Weights of a small transformer language model.
Architecture: RMSNorm before each block, rotary positions, no biases in attention or MLP, untied embeddings.
Each number is 128 + 24 x the weight over the matrix's rms, rounded and kept within 0 to 255. Layers, rows and columns count from 0. Numbers have three digits each.

# o: layer 6 attention output (transposed), 512x512, rms 0.0913, rows 420-511, columns 256-287
# v: layer 6 attention value, 512x512, rms 0.0997, rows 421-511, columns 256-287
# gate: layer 6 MLP gate, 1344x512, rms 0.105, rows 0-58, columns 256-287
# up: layer 6 MLP up, 1344x512, rms 0.113, rows 0-58, columns 256-287
# down: layer 6 MLP down (transposed), 1344x512, rms 0.0281, rows 0-58, columns 256-287
o420:145150127132103128163163146154102113100102131135155152160128117137137121116130109133149096110139
v421:128149088145134123111114163099149177094140139169097177087135132121148121149175123122098109128069
o421:102086125130162102081139117116105132105089105143143100148153123126150115176152159144116158133111
v422:157157119126153156104125145108113143138121146104119086087146137107077087135124111148116157104141
o422:162143134126115092142059117117127141079143116145118165127119114105127133109151113129106113154107
v423:109122164128145084162153123094116154114045133135114137115133124123170141117152140111110142159139
o423:099129172138099123154112096119114098121147110141137153111125139117071112113154112125108122103166
v424:122102116141100143133113135089152147156073115140118106150156162125093131113134154130147134117155
o424:138119121106154125140146108077136103121103110128124101152143145132141107154130128120126100155132
v425:116126124126099150123153169128141132082147103187126187150152127144153102140190106142106148108100
o425:140135120096121124122161085151202147162123109118117139104137098120138119148120141135164142160125
v426:137119109139098104191100150122141101130141149121111159131186145131100082153129123140165154135118
o426:184154106106138145133121100134117117095108143187120130139114149124122130135122136091126154156159
v427:132096111100148095153126123071133117129103153102138134136131148164141153131147157185132104106125
o427:132139119194147125126141117129109155083135120122104140132047121154081131113136137154098160140121
v428:086141148164114106116128131133128126139133132124100128111171144153092119142129110122133136146189
o428:170133125112145119131141115119141166114115143126123130154113117179084119102154122144113098132093
v429:056106115154153147098137144139125131128152088140141118090124127137105080124113143093117140105139
o429:154178078103122139139157120132114148118124155171166155109152140156112125117121131165159132151131
v430:110147149153156106089175142104142131130156121112152107064117093124137153141130140117123085100104
o430:131103134065136124129164161099128124074112156145184114096155108122135084127085075145132092141122
v431:116109118073105115109125143078124117095096095139147135110111173155132083166122110150146135204081
o431:165152101138117138174098073177102131141130119074111171148138118158125117156155125149156102112135
v432:106099154110155122126140102130128113120089153149155131145135129120137099122137128140103084116163
o432:144106105120136130104145109157127173146110097129140101137130175127115071080134107153109128129145
v433:151098105128142138161125141149160167139098127183134145161140127100149114102131147129130117112119
o433:148092116115169105108122099156118125162130133168082104111161149175121121142135128118140147139160
v434:088117125166089105142125112129145115159123174100131106108087141177110149180088109112118112134150
o434:060109138106091139104141111106105111155173175100146135123155162143136122130130116111136140154154
v435:134129131126142133115131135089135094152114091101092075145143089138139115114117093145093157092182
o435:152111135079105123152147115121162133140122163110122135181097143128123101102119164175097106154145
v436:172185123124136132118121112138147144152154071099120149139170174112086136167149152155142148101131
o436:160139122115157129150139099090178139122115142133130144156088098120149137119085160128169139136145
v437:098132105148145125117132110121095150180130111098087085086092098134130149116154114129125123084124
o437:099086146109136118143113117131129147110125118148139126097128127147108109100105127127127120126080
v438:123136100140101150086123155123167134181132109082145126115098151113068105178128105118150121180109
o438:174112140090126122107139125130146106122122134125135147134118131157122111141132123098131119135116
v439:111173068116099132121105135094110089133098148142168150126086111151134111118122151140158111134141
o439:088110133148113136109147100115159123113167139131141105155105126137128114176154129154137132136128
v440:150186115186130120082160130091144148096152125149182135115118165121128114147105067115130129152141
o440:139114118169119144099122117104127116129105124174129121114152140163151114148125168124134136118116
v441:121108158121112111067173160128094122121106139190099090133132148150128140125121142098166125148147
o441:137094147134139136109168116111126125133171149111135113107148136172122118157100123166074146145103
v442:117135083138093108087138148078081108130091079128143093132112137174151148122122126119142149094138
o442:148132164120113140066127145127110126146152113136124124171135131125172116141096117156144128114102
v443:128162155135127114110120085154136133134102125119107120112127158175115170158135094119121152106176
o443:175136121116139149094110129105123130105145120167128157136147146109128108115129132117123160116152
v444:138084120122110123136135095108135145117147126148147132137175090125147102157137148106126128153165
o444:130115119107098095126090136118084139139135140151146123103153090124102123179131109107125109148124
v445:137118133111144135103138115128111114122088145156143129139136145149140132113148125102107127114111
o445:132122156107171124103118134133120118128134105118133150143140122100142108153152124134121119139124
v446:132122144146164143155143117132141085098130110094117087132129125131133156096130118136145104113142
o446:115155132127138099117172125112097143138181111151156108141166138135091128108163111129138151163093
v447:162139139082153090090125086126136129111088184141125121123134141188106116133114151136140112115093
o447:177170123102100095140167094145115165159123134092156162123136140079125053110127132145103144128105
v448:134122157120132133123145141158142097132159143114115127113172108152118137135110117099099139076111
o448:123152112130121117115137178115136130097141130113122156150171119109138165115121146138119082175117
v449:106115091101141141109161173138188118133183135143175133133171098097114119137102165143103113157147
o449:155130116121086110169151142107115100093151159149142154141154133185140149149140121091139138094138
v450:155137118128119116105079120147081094160171170146129128178134118121130115177119142184126134114068
o450:161131133146111093133138156158146178185105159145116089135131096110091094145143145152142125109142
v451:085144162114103122133101096118090106133129088115144121143094129130119140145112162127137112138087
o451:094115112145132107123088150095118115139137124131100147131152115140120139158148084138148143101184
v452:125112134112123104122104139159137125106119135161144145168134126152150125135137117099149138165110
o452:125102166151150105129118124172109125140152132164153125122120160125109096118170149158145120163126
v453:118130149125137150134114089119117106137108081150124139161119149152071159148138125117142142175104
o453:130141137115157157085118164108110110136129120110089171136110163133125129142130170129164162120129
v454:115127142130145143151139161120155179114102152177133121122151139142130124132113111106116158091159
o454:098083095160129115123124102141151125120125117141115133121116126083075094110157154137145133125092
v455:135130096095113134106129153115132095113140101153112131134148081152128141157066136158104146098116
o455:110113176149110162117158120131120145139104107152120161121164113112089120126143075152090136122136
v456:157100170138113104116177138164135104152091182132123117141149125130111162168142130125160138158098
o456:077115102129136163095106118173150126112104183149124132118142149158160118134148150146123148103097
v457:103128155129113118105139134089143151147158170170111130113121156108130168201083098075169089102148
o457:090124133153132153130159129159161099131106162136080102161157137123120124126121089167144107154130
v458:109144121106105091109133146149147102108111151098130126143155134092139120146113065153129133114129
o458:133146112151125106138087152117136104116135125178124104150143153126159129124125136121156114121162
v459:165093103114083139101162094135149114126137129120111081182136065147174178097125121134142149132129
o459:160128158138137117125088171148138111127101134123134093115164140101105166119129113105102134162135
v460:142115123147122116108122141107115150106142123104151132180131125087154171157119119128143160133101
o460:087164139163128154152136115137121131142152111114126078127095095170127110152140095136057106113109
v461:091149115186147151118163121117146156125090130119104150162117104130114174094144123164133099190114
o461:146140116187164147113148117126110143078121148109122170119057157132138126133087125156156130117132
v462:111141161130158152141133136213109146192126151138099115121095092089149181130122123147122099102086
o462:137150122131112121130168131093113119129092138098142131103110101112148121104136079102129121130131
v463:161151134111066122157117139140123167139096145121101098101120114149104123152122160099163145135123
o463:091127134140162080142100113122151145127123101159127112110118109106129138132132113127126152083102
v464:143126170085087089140122167122128142121137163099095151099143096090140154130154158111130136129106
o464:139111136066119147132117162149118068086115123159132130135129106103135161131133101124079128086100
v465:133126157169112148127103105105154125105112098132120125146113124137157144158121144140139121167123
o465:124114143113146135105072120162107137110133132118134150082132103109101064135130117094123167144150
v466:121115148118121094101132187117128122102117106138117121112140151171098131132133125141149142134150
o466:138121114109132127133119097077122155159155143125115135145105122131131103162175123121115135172113
v467:148143163139152138143131113117096110129133142087117134115123190097116134155156135160105109147143
o467:105133152144115107110122154166135118155150136102118203145138125106101108143153145127126097158112
v468:108141135133135099129124133144175143114078082129122137123125162135106111084169134118155141116105
o468:121131142130118137081167163127102135123142159124090114100118098106130133142105142164132139127103
v469:121125138118086159137140110152132091120129096123143134159126145113150135130095129109162115107095
o469:106118135098115163153101118120128122124116122125122131124115151152151125117121142142125141117159
v470:168168143178146089144153092151108133106149111104130110150146131129123148123150080124140166101125
o470:133132149120117169118152091121126151140090147154114134132143115149126143145165138154097159175144
v471:159159113119131163086173153155112104144159100120143111130136168156165115124085148134111071119116
o471:130133113169151133127140105121149149195155128111128112094121124121126156109161119151158104110075
v472:137134123136132106102135100135120126121140167088126119151131136139074126129118098144133140096137
o472:159155128113091126136141115141136147139167108189109130104143139096122151138149099117120095148078
v473:147134084115092132128156123100129119164110153104121174096093102110133144120134116118088153133158
o473:099131167129121142151162153150143113140123111113114149136131074152156110113112131118139109144132
v474:104105106161136148137120169140096145099144165173149189134165145072170139133118136111160112142170
o474:086168134116121148135169116073103097125152116134078081138116143145122190095132102140128126135129
v475:132129112136107115153137122119133105102088079097125167171113107132105108114119079153133110131154
o475:119137098121151130121158122069145128132129106159103126167152105135147140072104110105133117114131
v476:154126130110146116133161150106094131114100157124083116162083115073150152150089095082152129158106
o476:086113152131166109095174112094106102132126157132133153102130110111123088118129100124174115118100
v477:109136148069139140162126130102093153118124064141106120136093122103126108110146135099156121138122
o477:120140139162136130119087096122125144154153124106118160103098102128106157125116096137129123119133
v478:136127156126149129139081142126140102113099139122125146159102123192111125094170127126107128118114
o478:092119112110098106127078150158096119131150103130123113104101118135146134134119142136120158181149
v479:075164131116161115148106146151145165129161103144126131157140123075138156088146071097146158123152
o479:118123165134101148154128104116133136143100128114157154131086151153122134105086117097148142156133
v480:112114120129139156183177115158143167155102119170069117097166144126141119130103162094110152132124
o480:127101133137122153085146133056138109101186126123136154127136082150126118099167129142126104183116
v481:088090140169144135132132106119154140101106146119082158159126123118122101086113130071154103125092
o481:107129114136112125092136116129146114135107105114104139073111162073118095092095138131115145152141
v482:102120089148112111104103128097142166112153077157115080123133101081117133096121102124154166082148
o482:078130119093150168089119112091116137132132132155139111118148136118111139140118128152092130136105
v483:157130135129128119129103126104121125097085093147164145145128131185127090105129106126163158108101
o483:148164137141141097127102108113115075114093140101091118139116134108153147134128088125112173129101
v484:115108187149121113146177138139088084161121102103090091106133180114136129165088110078119094101131
o484:169158109121132134088122106177128148102179116126179132114133130146176090167085126131126127137066
v485:147131155132150153132125109153172130131131140111133127096133140115117184121118117112153145135157
o485:151147165112130127133124089140108123095162113127118134144131152107127086129128101111184112125133
v486:155148130142136158106102100123130144121113151105117156115114189109119105101160120128092110126114
o486:104138132097111149141108094148154145136145104113085153109117135134140169122110112145121127113095
v487:147132142114173087182106129182107144105139133103127134158081158171140117146142100157099080108118
o487:118163114159132104147106105080116127132105094125166154115131133128124170103171122151174128135137
v488:120146119095143119126118094130127128097110112100129139160111101137083149088138088124136153126124
o488:088148164154141120154150123105177101123135104116128110134107115128089107137118124129144144148142
v489:120156125117084116090103087120183111136120139128165142143164097146115136124157115139079135070098
o489:107140162127107150128116101091121090121123101146117106156153105144118101162141154133128148149105
v490:151118135137154120125119128120149116132151147081141152156128131102114067128117105203128130132118
o490:121102122136148075167150129153162115125121174120138156129132112099153101130128113043140099146151
v491:121144104141143143143123183157133148097097112148120144132125166148130096073165131109183118164178
o491:156130142129095155108112133128095136095097114152153153122106124122111117155095140144161087093118
v492:144114127103141077152097134137130119119135182135152137145134103132118143157139099095125105115124
o492:108153116086120104135082089144153114139097144103131179114103161113165124124140107127117141139142
v493:145119106113144089149157101135132095117120107123130150112152181080161152126106068114116139160105
o493:093058116152127115123092146123125143134147109121115113092103101153169122132129160104115152120117
v494:115143148099155121124174129122153112112122137132162123151130130147096108138132130121168161125122
o494:138132131079144100116130129152110131130142160117122143122116189121085083155145173101132120135091
v495:117124166113120116147105111136155109147087116155127082139126130126141077126112129112122146104128
o495:107132145140141109168122157138119116103179130115150143107082132104154140074176096141088113140147
v496:113096138152171162136152091148119150141130115151103105112152170161114124140143156107140134090113
o496:133131129106107127141112161146128191143117113140132141107099093139100119138141135135117154149120
v497:126103148112152089133162136116181120173115120089125172101129152131109104116130098124098059113115
o497:122149115123173135134138093153115109131114125163088137117150112125163115148125191115113079147166
v498:093133105096127143125121130137121107154125114121093111094095142123113144153068113138124139144067
o498:094121132101149124102132154124125163148112079118095152120120127159127128137128155131158120163155
v499:149113117153104089125182155153091119137093092105115125125129166157114123131147115117138098151121
o499:080165140140095138094116141134113084133135110099104138112120130150133130086144134131172165133141
v500:068108100126131127090143091123140120091106152131131112100146105132122120134138173090147104089113
o500:111140156095147162090142135135138087134142142125134136076200116116122086131103133092107125174147
v501:120118135133140100099140117119111150129173121150119111149109114134151117134123111139134131086148
o501:140166170113112150117114140086114111130151110126147147171144115172126110161127133121158098091112
v502:082099106121122101128151089103186069139106130125116124108144147149103123147097114118105119093145
o502:135116125111165166103107113101159141166127138134144118136136142117104145112145114121076126101115
v503:114144130130132162140101139121111106114137103125107127117126148114129149140107150154108088107103
o503:157160146114091128104136129101133137109110146139141159097099127169153157081082127127145114148171
v504:119113137190103181126123080137140188160077117105112160098139136172163146153159149181126150144104
o504:153181154070150164115117083144151129153092133148145126093106140127094069122101127147132148153183
v505:157105175122132124125112187126167165144147142119104125123110142118107128114092107088115168116101
o505:135134115184120120121140109087081145106150102120147102149133101132109156135098110110116110122121
v506:127119081119120086097089172118157075146113131128081147140129125093135110109145082155132141171147
o506:118120177150110078136089135115124139082099147090116066130150130118106128137125111093117125136128
v507:121132116091121127119134136131157092117127123153166160097110121108071134114166137112123162104139
o507:123158116107092112152123100121158134102141131106124110140101096113118088108095103112125151146119
v508:116121105108101096131132120121109132108184099163125150131180138130153114103118125161136125091160
o508:132130174121143145079149143159121170128139106137123144119133114120136106140085091111153092176100
v509:108155148106121130150129116121135126128126121129129119152107108137093124032103131152129110127101
o509:134200123116113110126133113130103107127133189115143120109130154123108123144180128072130134117106
v510:088111143150132105136124126171136114150128134128141131116153129119136114129116126145128113086095
o510:128106126101167111128150145140166152125131129178135137071106131133110083154105148121163124112145
v511:145130086133120165139172122145127116101106130166091106120131137117113117195137098094118088152128
o511:135111132128140135139120151111085151154108124159118152130142178098128138120117146101142086142097
gate0:142137142135120138101123130114080114063135115096140124074128114140139120100156118167073108122128
up0:085125147129082113131136156091115150137140125119098161135136112126146152140107131158156139136142
down0:111093132145120137146141132089138086145116075134125112162092128159109132095140110099122130154149
gate1:147152146128160105143143143177155126139126099148155108113141103068124110169122113103159178129128
up1:154122155147163131137140082148131150150155165159144110126099117170118134126130091126146145137161
down1:121089108139125122118141148106124139116122140160152130188133136149131145154134113140145143133142
gate2:110147131090110131156097125113130127123113110130150084138133143147122131107172116115140194152108
up2:117149189127128120134156102127159145124090107153130134117107168165106129158122130139127136149105
down2:150132137156134123118135149132127098146103179182098171150156132156119132141111117103121139132084
gate3:099115108146125109129116137141101148128137158131116092141086140099117122123133167128088082099091
up3:130124096129136070082114148145097103075139143135126123152107184114111127168099142113165097107163
down3:162108150123155103145150124116126136119098113168121153102122145094133128101124125084161172126147
gate4:140138152114114113157113151118117116078151134118128132145117149120082087143139143182159099138112
up4:134158142111108133112123151100150081130113135120178110101084139139061110148137124115149168162130
down4:120107126141122111083161116104150119093110107144186125148119170098137152129100156093095113096134
gate5:111142121129116124118158161158138133122123184123134130138133153139125143130125102152118101108109
up5:108124103111130148118157112147097109117102157152092124161144161142094101128107118113163088105152
down5:166091145114171147107107111108138100096116144151132123137108059142137123102136131108129172112130
gate6:092127116143098124132126084126155155106153129090146116131104111115106112121110081092130134099117
up6:143152139125104152087108183099102107182127126117106171128130125139127146141141145130108166168100
down6:140151151169103105102072138118150113143143151154092107123094147138178152094144086105117111106126
gate7:110177156159131103147131118130130144089124138117168145122164124139103148120129119189157118091114
up7:146137103130083127139111127158129082137152111104077118190119146118105112146131094130128131143120
down7:139120115098141106114165136133111110127088108114144116138088139105158127139127138117142142167156
gate8:106148150132120098117122131098133145123118128108135090159138117126109105122131162110122148160110
up8:142130105106106149139107120148144125100144128131123187111150138115140148131146114122111132123120
down8:084120118131119100135147152099100110125139126143092082083132136149072171126144155149101124158166
gate9:148090162178172139125159147117128147104175133135140149116145123069128141133093066117162122077127
up9:140101091109153145142150145167150146128117115179135160107174103082113087115171116116134152110130
down9:175071144132156141130145154158109123147122122135133094121126139086101129124119096051103144155139
gate10:125118143153127151097130121125155091208130139126143181172144120119089126123155128174129162142129
up10:112129106098123102114159116122138121111115072111165141093158148107115143169115117142094097140135
down10:133154071121099126157130137148154112100091139136151122098122155135108112124147149113099146143153
gate11:138136101151164126133189137176126150125122086119087131113114087164089100148172126112142160084108
up11:132140089118119157096132119090179114121152145083138095159147175108164161135164148133114146141174
down11:136141172117139131116118139132130126160184131145093144118142096178120109099137156153121088128153
gate12:126111132119100107137135089112170088141134157156134148110127112156108113137139123115124146157101
up12:129117132143110164143158153106145137188145136087052103157099150073139120114132108158102174159143
down12:105090092132146164124131065129128164148120103150087162080125152124143137118135147112133177143084
gate13:141103153096131142171134110137115175130139143116146155133098116148126132114166102149133118176139
up13:152139103118138162111121176088137114153119125139109061134138134102108134110153135122137132116131
down13:100122142140081163095130119121149136143141169121158132121156130135136129122082127094126116110124
gate14:135147121069134140133169133140144105136112125083153163127177133179123107115154146146131111131139
up14:165117189104184127188129128114119089108129138070096197159153160124107145131129124111136117133111
down14:162155140142133113133118155122148168131115170166160134134109120113089118157143130123192135157118
gate15:107117191124135092092114129122116121111151122160105166149118148114109149136086137123141115153102
up15:152160130119147136131120136129160119138102139123135173167124131155143132075130117129104095113116
down15:078174125089137151123133154115123146107154117131170157110117113118130103097134130154105158172136
gate16:135200114143146131121157123111139120142120103049131163107117114101064141126082129125109128113152
up16:146142113103176142154133141124067128113140137134128133121108153184131132148114106123128149127157
down16:115128121140102094144068182092178111085168102122141116149118103167080126119103132183119106090160
gate17:127128106165109148106120128150155105139112073042093156133149179116077175108109148087075119122148
up17:141099122139139143115148130071189130166163150147137126154122091068130107134158135106135120142140
down17:130126161110123150123112156071157144149158112166143113161141092119118142133120092098130109141140
gate18:093142143119145165129137151116120080105127143139113111148127096145110103094174152116101140132108
up18:194104142128112128098148158160151110105105130142133126113126120131151105123123100136191121118106
down18:149127126153113125133153121103122165151143113167122105137108115093131118122098130127119152143130
gate19:133092136124145101076132116122135135128132086148136143145175122082112108132118085137166154137137
up19:084098126150091122126106187137133132108109155121109116089107175125141081122125092098123152167111
down19:115148136145133093102121133133090109130149117096151119074162117137109127126138118094064101129109
gate20:143129158109085170150092108129184088124153149103126110095123117173145124143130166146148147137147
up20:146113125109093126115096068089121178097151102107096140153143142150122146140128117122117125122145
down20:117117114126162142128127146115164139079141140132103085135102122101127108110129125132108137128117
gate21:123117152123135142107105125179148133159108130084135139145111106144114102156153105160111165183132
up21:126138119098127124163135178122128112137158111129124153147099098132093075142137141091175105156116
down21:131109142140078098143128101137120150144115154135185134159110147108175157111173066122131088152096
gate22:177131128125132091165106143154154129157138104133112108119160154128153135134118121115135102102132
up22:113147172150096121139119134085110163137152131117124121157129102131134144133134127101116059109101
down22:169147120151127102098112153178178118102088172099093127132111147109081162094189098113098160170136
gate23:116096119102108104106104131136133156156109141107104108118190139132108115169148131127131144138147
up23:138154107160131190131129119106092128107126131148103117105088134121107145174077125119093101134165
down23:099123178131153147110154129102105172129099154113133065120135159123099162133108124096153125105194
gate24:136126079104120119109123167155119141115163087149195109096121123156105134128144139153115093123121
up24:163133098165115172121131118137143162095108111125123155132110117129093136083144146161138102113157
down24:106087142182112136138149150116157141103112110103136128148135090146127166110133129128116130115109
gate25:132124125167137107117100163112107174130120122123122115157132140127142108166150102133102148120119
up25:141126100120125155175142134157127128091122115066125134112102087111163134119137110137098111139097
down25:132108156121120122167126099188164124119091137114145131087094151152133143160133119093112129105125
gate26:124133089157127094117110134134102118107139100161127180113113123134152124113147126135137133121128
up26:136126133134137137150135127144110081097160108180151146108102101138096092102113126164120144151134
down26:120151139134125136116115147141130173117093119116137099120167108120137112102105149136096149151123
gate27:151140110129112189064125173134127160135133129140123128137167098174099148125186155139117158124166
up27:129109129119130091169139186151167099106074081129135122105117113116166092092077119115150138088132
down27:094071172106108114137150169135171054089153158102103060115127151181125149182144091104151104134099
gate28:160186152100138200152111131117123111120144124115099156125164100144147154133137121102154109140134
up28:142129144172108132157116164161137071138127121141091162128154144135117150098119142099137161104114
down28:170156152090139102110151139108121130121133112097131130121146103120163145201140107117105138117116
gate29:133144154107126152139142095127112123136136138135152101153174123147110113105113170109123110150121
up29:149073117160154146160137106079150089073122154102146177131151117124104116112081118089128137127107
down29:141158138123147096125095130091114136124117123096128125137079149157149116101113154165156152123154
gate30:094149087151159134114120138123116133144139121154116149129113127077129141163141148122146110137129
up30:096141117143129141139133121146160117154148116126139147118119118097165090136130116125132129096178
down30:152106106168157146101132137126117108120113121044090134137129192132087132113138132121098156166086
gate31:118091122116111143153160164126139197078139116115076151092128130126106111125129145137138112087134
up31:141145135141177116080123116161094156124087154160100130058153132125147118117170122145104135134157
down31:123102130149172159152115131179162113130127164148165136120108105170102143151164108174105096146127
gate32:084154124142085142109114103152132102128096155099128106176135168120112133123159126088125097130136
up32:101148140100098156113133113143171080129110121133086140182134113097146104140107170104130129127122
down32:087132099144086165120150084119115130109085147114133114152121128126089134122122169122138160117126
gate33:164114132121155101077111162210129096143160134133159122121159108160119131136137108136139160122140
up33:152137149110138169109162122153179111111132161088089123093174134147115148137142176131149115144143
down33:160149142113088118085146121122124109132135078133141118091118119110130100109106104108110127146095
gate34:107129174159157114156150137104113145125131124088047137137177126128141134150172143139117136145152
up34:125118161119077142155162126110089086112078124096118098188130150127136098134128115122111138154155
down34:140158124119127182113146149128167117175139142140091081139123147128092127099101127140128153151186
gate35:156104153176116114127125154159126141106111121110157144169109122121104129153113113111123122133122
up35:160109130127133098106110137123150111153099109129142112096142138126130137135128127142125173169098
down35:119109142127135130125124078129116139128113107140122111134118131116134087121105082125090126116137
gate36:116129121086172140111146120179108090144152096123116139134120087095102128111107148127127109114089
up36:128152159107147110153137089122135130144089114097159154144113133144121146131134120138129099105123
down36:102114164126101130116124113153118114119148129123105093154140098155130116124091127132156129131116
gate37:115099118092072151154146117122139140090157133133132114156174103151093156137121146094105136137134
up37:119156151155137129132159115133130107131133180100125145127107131110145137134136152150078126117120
down37:143139121146121136120126129113081113093085127142065139158100102130122186117153109182124162156128
gate38:154136167151139106130127126110095090155109062147112111143098116112141132121137141117086147095162
up38:093142112105142123122139106123173104144136173126101117094106120134069114142136157118151099128135
down38:107142086137159103153113105116174109139140136160154122140109160117143118143138089114123115117091
gate39:135131154161094146151119104136121078139116109194121103159146107113147172132135156119137139070154
up39:124151101100139054115126109107152149146152165116124125136128162140098120129124118150161160112141
down39:127139117148145105134154167124119132149132109085127119147127125104090081118118093144118162138131
gate40:073209131145128178105142131075104144159118038100099114143156131149169111124139145121170101076114
up40:084117123122111160121141094108120138122106120131134121132160105124129160132126139154131166109094
down40:079138134125155137151117127156165122131106128107129121138148117113154092135100121112143094151121
gate41:128136148149084112133122095130153166140140154139110144150149081109178135162127158143150121140159
up41:147096112093094168167104104107091106122129100115161090141104112164115129117181108120104131148150
down41:148118129153066133105115124133103136102106101139158160112082105125121124105124152126103129133107
gate42:128073126141132128122130112146131138117156139136135105107169125111136126115127142126136136119129
up42:140158128130110167085135134134134157146140152137118103096123111110123116139118143120117084127140
down42:121118169141133104110144168126117147144167134116138109107154122158167138144143126136130150094115
gate43:131130135137138153140146147148145127147065125117147153118107117133115110129144132174098101121123
up43:174136121144140103083136133127136138151146110128119132161117121177091116147111152144177169121140
down43:123127151151086132144104109103136122123079130106104129111120154124125131144120114115169118136082
gate44:139130134061121144088130125101124150143147153139113132144140109148102144121155146135136115102146
up44:104115174128125128103148133138148121155143117083113136107155135103128150138168132114135126164110
down44:117117121145176137130113110109134129102114177175128113115136115104186136142141140141147138132119
gate45:150087145144099131116103128119157165136155134115111160047135121144165132132092126129189137142135
up45:147122129153140115116088185168095142124129138118142165151159143129093155133145136122141129137143
down45:120159111106154153116154153117115103138178106105105123116131109157137134089131106136113129107154
gate46:118109167128091146150094117145093144133106114124133117127122104112143161103178124183151115113091
up46:104126127138137135148100150139141128127138121109126129109137129138123131130114108092121107109164
down46:096148107103111122146110176096134113128160161143094136114125134140134108127110118136124088149160
gate47:126110136080122129091152129136167131140138141144173181141125152155173149094113132104197137124139
up47:149130110154077129124104088115126102085165096152112074106149153131142129134128132150125107130109
down47:148147126140174130156097119150142136131131136138128124152152117101095121135095144113142121130146
gate48:121119087152125082164158150157121129117119131169124156122118154168138149115170091173174112106070
up48:155116170145128141165145149116089145110155157137120169122133158139166112190106135113150148099115
down48:125146133101100133140147178110131129175158149134125130153205157101133112099139129155127131139142
gate49:145103163124123126121131113114078162124149089055123149153150144133135141146151125127157113127102
up49:086104154106159182112129156134116122118154090096152124129129131103114082132153123105120144156130
down49:142114126119116154180139115126118131097154134137166134147081119142141107138135115091122133120124
gate50:122136131118124142134129065162133127135130135104170129104125121081138138128108114163158145102160
up50:174132151106128184178138137118139120089114116145133146144146106167062119141146073108137177143110
down50:143143137150132132129099128131127136172147144137152123108101172085117132131109132147152158150129
gate51:116067112166169115116090135131116156164117120141096142126147140134137158064136121152120104158131
up51:074145102158118125141141137145120092098149094129112143146127141135149094142118137120106111095086
down51:115119104129135094135139124126126094134128156142119125153109122117114112144156119116116161153144
gate52:146144094106128121101113114118121139147117122120160154121140117117128102157121067099121097126127
up52:106099147094144132130106136076102132178128095129113161102152177154152142182107091107168085132135
down52:091139078113167112151137140096147134135089149152133072140132110098134121135177137154133119131132
gate53:144132151158112108093142128104137079130138138127098126132136093117165164148140121121136116131143
up53:147120131123153116137163128097134151118101138135147110084124092099122170139130105122116146130117
down53:112138139122098141146120125105088155146119125106090163122140115129133104101131147153189095136111
gate54:143132090109140111137144106130132099109099097111129135101120152116096138106141111145105143075127
up54:137152123169139111141130096123133108140091132103103142105143153126109177163111134123126135161099
down54:145141139143140145117144096098120150127125133138106144143127136164137119154135116125103151116106
gate55:119156105172121119157108136142131146128138113097151068101135120158082142118103111185120109142089
up55:146119128175122093128168174117108162103131139161156061142135107140179158106118107140130121116120
down55:101136104141114157174092152097127125101170172118137143151108135099116138074105079149123100130123
gate56:138091110099137142110137155108133197162149075165180145099147175164148134146115144148117096137158
up56:113145114117128147090142091152149129123116146124102120143124161157105085099146088131117105141141
down56:103101121136159165173154114138138101165153174090130112160158143141185111107121124106134125126139
gate57:100133124128112154103115087119134170159140119147135144198135152121135077168092129150128151140192
up57:141129162097073137147168134127123113071081110137125192137160153138120132157148114136118151144177
down57:127141156141187102166086098136147142123137096093109166101119077143148154121122132148149130114128
gate58:110147124114158138120135097164159149163133103151102135142140128130121121075155135141087131129134
up58:117133117139097171106089127095113125103146142120153145132118107090140101150115118103178121136092
down58:112134152147148161071114155134119103134108171114133177123141129118106126124183146096113120146158